config = dict(
    num_attention_heads=3,
    num_key_value_heads=3,
    intermediate_size=384,
    qk_norm=False,
    attn_scale=0.125,
    init_std_o=0.0,
    beta1=0.95,
    weight_decay=0.087,
    lr_head=0.0336,
    batch_tokens=131072,
    train_tokens=714500000,
)
Each number is 128 + 32 x the weight over its row's rms, rounded and kept within 0 to 255. Layers, rows and columns count from 0. Numbers have three digits each. The size before them is the row's rms in percent of the matrix's.

# layer 5 MLP gate, 384x192, rms 0.22, rows 333-366, columns 0-63
099:112157083131098086132117098151063129129153111158098129097131111159136182094117160080108146141198131126171094125129148133140129058084109132143166142176153072153092092082142157159148119089103126
098:111148133072144153154085203131135103078166143194154171145138133087182133120172131179176192132152149128118108113187151127081113117151110152135137128081116119146080101152075110165140145176157120
097:108171158118164131132144189125125167164145149159158109098152134158135141130137055098154132108137161092111134104206180071080111099190121128132142105100118123096155165143178127104124139126105108
096:084120139115152125141106165095159090155122058122140126126144173113135135135157141120153149131124137133122145107166074146146164112143121146066142151147106137067098092154147094169072099140149219
095:136142154182127135147130118084138192084067144135171160148093146140163087140141105099142119184098113175156125135120084130097140156112133128068145126145139145111154149212133129150145063112134061
096:114208072145136060130182153109178085146103147112082107116076168135148106117181176162108181147133090137127120072082132112151178042117129083184094111141097166143146156121116087087129103109071109
098:135102158200107098137154116089196128139109131142120094125148133073157111151080108143130111127089123152153135162112185072102104090163120103127131099113104157155068147123138169152113063128148138
111:109093086108194143141151101130134148113129152094159158166099146146120106132072145134121130086155074119148135136062135095152125193111144186156099128135128128148148114141067160096082084139129080
092:132124141202120100087067145113107134142164096027171151115126147144135129110139128110129166132111094086099164162157137170139177158139115157098102150169126172159066093102124145144074081148039156
093:096182193156104124175108173175101138073148150135113126066087082123128129154129097200126110114128103128145097200153159136044124179127180123125098119137089133125172115157106147154184109171136101
103:142159092104071109052100140160132050173092169130139148166160155139133119131071111075153118131120105149130132113082069126137141103103166122143134135127168137120081133092150134157154192065121099
103:088098114086190174115126120149106134161180075139141192162156136134103049136132144109100115140116073160096149119200135124111201089149105105087118095196099079150146113172169128129088128134104165
098:188098147112069141227148090111120122127131134140209100103115142147159098106128110095144044121130154112110137127146097095118120165134144154142144078160093087160094101188120205094107133107136152
098:168127153074113106144127093080086159133106147161133092091156142119184140123129132080110132154123062162159122109095134108124133196112153141120111073050125150178127115113138132122127127181088110
099:127106106186098163138049173122124110163102130084139183161113145124126154175152169128071086176144107107095122136089174117157128090158148049107115114070115165145175152200128107125193087097149142
112:148091156135159138101123207154194128172088145146130151163197171108152169126168193094127126101137150107114112097161183133133129098100067091113111166107102031142099146135123113090118148125125125
112:100183122197137136126101060175092105069134202102149103107141182102101105149124139146113185160097098096121158154088171098105149143094102218165134136122145112113164105177072076194138161153149210
095:121085154135120112142162132163152193143128138146106175150084125174183125080060179137125104154133051124111154148160140147114180105115124172148116162105158138090162107149130134125179176146112088
100:102151051144172103143122117137181149156099116103111183116138132151089095082070108153184130138123084096062110092094186241171120168119079144110126192123078106133065167129114148087152156107155131
105:191173111126137122124136157156139113120064079159141157117089161097156153111102137158128153115086148108139085122107140179147130077096108151104173072132100157069194164117079103170138130140133089
095:105152149106168154095154144131095115117174101129144112122197178124086150183144118091136177133122122155158132047073176094102099142167099093138117124125086126137101144144090137067156167120109099
100:042172095136163154115145125151097075126089069098150128160117084084103101110175117173085130145124146142177108151161131094155135150074135110145105100134105106117192084183167123143122131162142109
103:142122134095117102130149147112147107085136117098090112104140156133147152150117170152140078106177119131118095193133119128087142098116100164149114131179134140144127139136192157150082156107102129
101:095135177108130175105110184138158147156130060132056153152125135089151133140114159156073230106136199111209152125161104169159119171118126128110117194136116110067054147140109136133101154084081116
100:139073102079037154128140107069090121099110138163155137130126155102081176097153106116091125184136153134057109165079123167149087130113146085150133140097089096195170101137022153140132151129178133
092:129131131155111174089143094098126113129131098113067151139156165123093145135176141099146124129169118115121138117190128115187109179148164117039147138138124141146106179122153116099109138155134115
092:156160122123106071101148091148172105098204136126082152154144096129164156175110084093127126171140143176115119091115138151120126157144204178122172087096147100088077203123117109169156102122105150
092:154122145173112107119154128163097149147156106104106112081163178122182099155106118171125151155099151121112049129141168141174154145182098057097148099155139121110079123099160157102087089106094077
104:154139095120145166152103103168077109132169084056127080110183119088144127102164082112150115119126155129136144123076132136081166160151116117153172088106179153123118072185196110070129152134176120
101:179113150105097176109165122130134084130116096118059136150111182155090143118056140121188113155091144124142148074104175101170104142113102138101129116126168095123135118081131104110135137173120183
100:130153168098094106147106131105153132086127083176094038129092117153096093131113113134091113117149107146136136128138125129186133148181121074112139122103163106130142100125116106090154178123140127
098:111097128105173117089117096110098178130103151195129138141129117145108160124097177150147189134144083119194081121130118105174091137153055071125152165135159112130128144113196132143083123162108148
099:133093148147156123170153121109180129087166069138112121130065098158111140134106143101084186152128124063158068164144152131124176173150150124152154124084127235147198122146133142146100085140073136
100:071067132156092214138149123134127081099156133109118137122129179151161077100080151168109142122126210132118145112139116134127171142061155052150106088154117140133123136112099149135159134134099139
# layer 5 MLP up, 384x192, rms 0.215, rows 333-365, columns 0-63
100:123055138154182122156151146164136121101099159155166082102061066104131129155080090138089088108082164107137121192173062130097127144172136089156145114102117157150110133101132095125080148094179146
105:141155114096167148142093143126130230170111174112078087149159131117066138135135137193083174171093134122104109144178131130119109158146138099046123171148091142105098149109162105153156151097165167
094:131172072153135078150093091123143112112081123097178169136103158123110106092147154141124078122130104123109152047128143144160081176071166177128118124127123103094120121080113149136126148130063140
101:157168102116158181158100111060125108129090097183115094084145112115149143051079129057181122106157126109080150132152187117127070195139112094102125124154104147170123114129156128088113104090071137
095:105158071124143156071103124184179134110114054089069134135152167140082134155158152130095121154086149102143099155168117160163141127106127067159163144119133124177071087091115118197074158109111148
088:150071068124123091119061167092103144140141128148153092083115086123083133159106119138091137174126090117157124164094095099123159127064142142155166131132035118099078149179096137140143093151141089
092:138143196152113076115116157082107107096115069151083186089138100143132167128159068142053125159083129132166146161081175118127148108123098131113141118110157202130079129107122132125119129072053096
111:122089126138148084109143114097141086122165112128133132102114108149103177105112125140083060102113136082193134085152127165166141073136107110096154141167128123144144112172119123154115151078093120
093:073089109088118169118101177147166210091158069153090126086170153112131109082116175109179121102133167112109096150113094114158072118079089147090153101155114122123132115124177150177088067090153151
095:086127163074121091206111138106137195065161112079133150104144127129132106127145100193140116191095144135075057108091149174152119177160110127092121162129129137150149087140090165110183088176182117
097:095162146123152081142112135094125111093091147172125156158134089162123180135054113060139147123164115084132112161140150057132151096107146090070108150148160163171144166116161180182146132125165169
104:132072100125117157116131089132111182194152074146082183145145122109108199134179142159110161057171142092108160163144125087135137130123106132138119086137088106123134087106126089172102081104105123
098:161124155152148126052118116118162127079107082111155138088113158121100110117085200099098086110141122134155098103130148125117121151083078123144067125168121143107102098092105134185141149034124179
102:078123141162107111156153152112098095173114147145135177168120134124122129119150154143177146170148143115153143136089136101073062149118138187154163137174122100056131126122099094081106133131149135
123:123126153118152130139098130115114149104164103085149080086127157133153155113079130205123186076178139139153168120116202171144144163097125104051136104127142142112125118149090108089071129102155180
113:144118158141145180130134156150156124197098172128126166157144131131161134124142166105142077128136088114101148162102164093142113122111085152138126138163133053166111145128104156105123108116107095
106:143176134098123163165139132095088142118098138028160201063068102119119107161138148117122103099143127099138112160113163055166113128068125159150133092161171094168144138063134150160116172093108135
109:067130220152107172089130150091157124177051149111142160101098157144178100154146135113142128178132157125149156109143169101124167081088143167144089111070140147101135130110168110131084143139077150
091:145117109120110149106194145138118101137191096139123127150087154149117114140130088100114125110098168119055112140132136164111167178083158128209114181138084094119153073162150165144156149152144120
089:095164161120139116137121089083148075162158173118122157189094187097164111089098172088126137099073126079165132108095183113128187180121053131160126143148147096108166138107116113104081169136111101
085:173102113117062052136183152137193101139065155098107142135140157114112089073115130164087122149073137056152196165131132109135184093081130122095133112088162103156102075127113134097142094109096114
098:108181120098109148135153162106115137145106127121112141129134124052148068090215072109080101158094149119115066133121146113184122186135132152183175109088082136132160082142143084117166100149123150
112:152126149080110119112154182149107152136069130174090092151126090120201155158130136139136109132119094153140099170144117154104160163093153142155147122152101139178121160078142164128118111105115126
102:161144159174171174126126173131061131157104158142153189123108124114072151116143123113159115186189140127111135132133142136076120174099129161158089084154076117158083130164137131158103115060170087
093:148186114066107116128103144143127147168158149087148139164156148134174091126127123124141057085169122126126099141092135185098103095156147155085071138099065112155093109188108124128184148118111155
098:094169210172128126056068098088057120151102098092135145172158152109101074153158123110154129069126077141152119171162085162173131104133138115070098112140161132159120149120183111137111163110140177
091:126136063188149132149097166146132148201105136096143145168131103116128118107043145195156082124074108068156187044119101140103131084161066074081093137168100097150101123125163126102153094158152164
094:103098112195127200187102094132090161124159145131168168127130170090191157081166107194088165097173118113127134200157145097107138140153151189144146142178126123170179078136136192129149079133128181
097:062130132157154166086151102127133118114182100123103133062098116101183098071197131096182134086147114118108145097112158111127186155167114143089130117121150115201197138127150163138138149135149121
109:144085126139041127085103136144143126161142085122099126183115144089134093151027149119184087159107097160075145086115186134107163156095140113160118146108102184130106136149110093161172119155154153
105:112094096124080100125147079132173172083145092157151114144055149101169120134114142169126160142136157101128147186074123136145169120149106148135142106102135164087186126142113150124124138109126135
090:118087125151171184104165139130114178059159127140108156139132107118157170116135121079113102153127073152192138110113177128165115073207088115114106125124151174100086158149105080153085082140089171
093:064071079061127056153140152139074145151144112152166142140129116110068105133125113123116124095189089110127162090112172138105137126168185150140100153085152156148104152090094176134171178166079131
# layer 5 MLP down (transposed), 384x192, rms 0.195, rows 333-365, columns 0-63
108:097121099097105109046118089197146162102142051176158196104153142144142103168148165115157141174133162128144108101114121076183128146080114155139095150157165103112164069133123114115184156135115147
100:137106162084120137104112139149096096159186131119139163162062105116174118167104139178103107106184141110082187159078141154122129101107112178134160110105122097189147141134152195146141151090067098
096:207124127133105156062140116156149135151111133100112122138147103137129123203110172089113116141124148103177155077086172094195097042114130062167120096109132144173096112138063112056071126146110124
105:102112132063086122018135094158166126059168136100093129102150131142136113122133164149126178116170103206129129111093147085138172075078109118116142078139185144124088145128119133108144171158136162
098:161122117196152102162070172133170139100094152128125125120133173151113122075116129116150091124119142109104076124067119113074097142122129063172132101141189087108125103099115114118134154154068132
093:094145182092068134133126130144102169125100129089177067154116139171136178149158107126110131112136198117126129117145117193175145118125145144096132140156076158076088108101156183137120130127123177
101:144151175176151148132161163080184142119132096122114090117112133128164049155130166083097109141076136147110133136156091099112134184074078133153056118152124126149137092192129168149093147133143142
104:201133112176163069159128118153102167105155131181152107211089159097136083143117166131156155120161108076135183057119142119176102134053150121151083065069162173119132151088137168179121077137171109
095:137146152068102149198212158152160132135102089205066129147071157138137156123146135106095171130170117180156102137133119103114128094107130095103108130130120119104087135184116182156091133064148136
100:145088130122130084129163200138173072134135170101080100102085116126156159128141083212095128190175110130053116159113170129118077129099128197116203164088133141143137132123121104100109124121085151
097:135111105054113143143090115109074077150111147117101175167089161063168078055185102120186110117088157148120119175136107100120135118100147101129154093044163141126075095111129118142087113132036077
099:187118089103137216147081090158094117129196081123112117153166090115176140111154102181158145127092127156110142149125150081161064158116105114173127088133095057138110137143078065101098110106128154
103:064156094116144128192190122073212114125098185143121085147139098118117131133135156166132073077134130113132104199113118145208111179158157150195133097100165027194125121094116135146122137161116161
108:095151148176119169156184121129122056160174138133139108179132073153076125172127141137140062150137113102084143110132150154150138117132081100168148162180106155065118121142162148095140198117154122
123:132140135150195138127134111160136163110142180111165156125146132091124113132143077137091156110135225154086085165173190104144127115147177143114134118129151106114146081144094109062088112122127191
103:175076100200219135113152152182118147159125065061188143127114120190123078153146188043158088133119135107100164122149140165106094143108148141109169142105122061136172074113196137121166150127110185
101:142087134165154082125165142149134137090081124151136104084163108166138131122098143102088095117150136167123120124150146089105107080164179068140171088092118152122097115150077110108059132170171119
100:168147060173156103203117123193176195149120124155113111123097135114091177145124164089110138102056099076170136176115082103108127151136103190172157088149152094131125177132040162112139150125130118
098:092108112147085126149148149100122100145162116123110101092168073099132124164106090135088091181148125164145099098134107113111097161132146097105146115150191140141126114162116114150135120159153105
086:109081111127128151129091088154126152106140199155131116108169095132053124150119108072096107071144097116071163154100088056109106119117152104130149131139129075146120128116212159153132089125100149
091:152111095111123100109173109151160115065061152179072160140129144148115116131136077105110129144126130142132144153143088065119206119156156131169114091117171104090108127129095150106160086148114104
096:122096092127143136147079122114155170175105102120117130160107147148177171112118114202094139136118193125154167092149141100193115093138178173099106122207089185119127187118157108160116121127109179
083:188128110180122123069158161132162143139112076109139092137141095104113145143142179124183175117165164117113119183104109117173140113122102170048133137100147182087081146110148126197149157154105128
103:051121149086123148111077173119133122153157115128097140104117150094064132148153116118116182118157075126114142156154145082064089091185140161146088153119045104122029183098170193155061085131092176
097:162196193111167104116187130132100127124119128108147094139148117111083124084091171181096196103109086183106152170134133139125134148176121189093123166117098127095138158128104103145128170179104111
097:114190132109070077162065107146113034203150128188093160129082106110151151143190163095145122121096191150174135135109099084091166172052088195117144130154133134124123078108143083118143112095159130
094:144122092115078148104152140128126130119162085115179137136099179119110161182074105146103182145069144082169115168102119112160168091148119114129141161107126109137135095139149140104163156085090083
104:133066105165118132184161096133153161158132172156129179146086184139141234140141099124060075123184081105113142100125096070109132108068137109098099146132121072135191090132079129096167138137116118
094:182135070184124105118135137074157139119107080119150112111127123129184112151092120157154151109128173166106127100152145113171179151194065160092163169087132154115136081150121086144073110147143122
110:094236109121188073166157114133120136126133144092115096126137105185141123132186149148136134135123170092105144163085053149176121090136125119133139148143105076150112097126138177163148087133170164
101:100131108145123069121095137170131152092109219154151099099163093113112109172070141152130157085145127142201103151118141123128087095095126113170145108117100181121124172132081138115112087199084083
096:153154191161104131142158118135130167078132145080132136161110137149113167071060143130110126130179127106147160107048130112184122065126158104174076137116121149118148156190166036150143093076177083
093:115106073165116103168128165118133194103180083137169204095121088138141099115140116056113060128175172093087081093128107114127089156150160136114115177114118104121101113114142129116142144083107205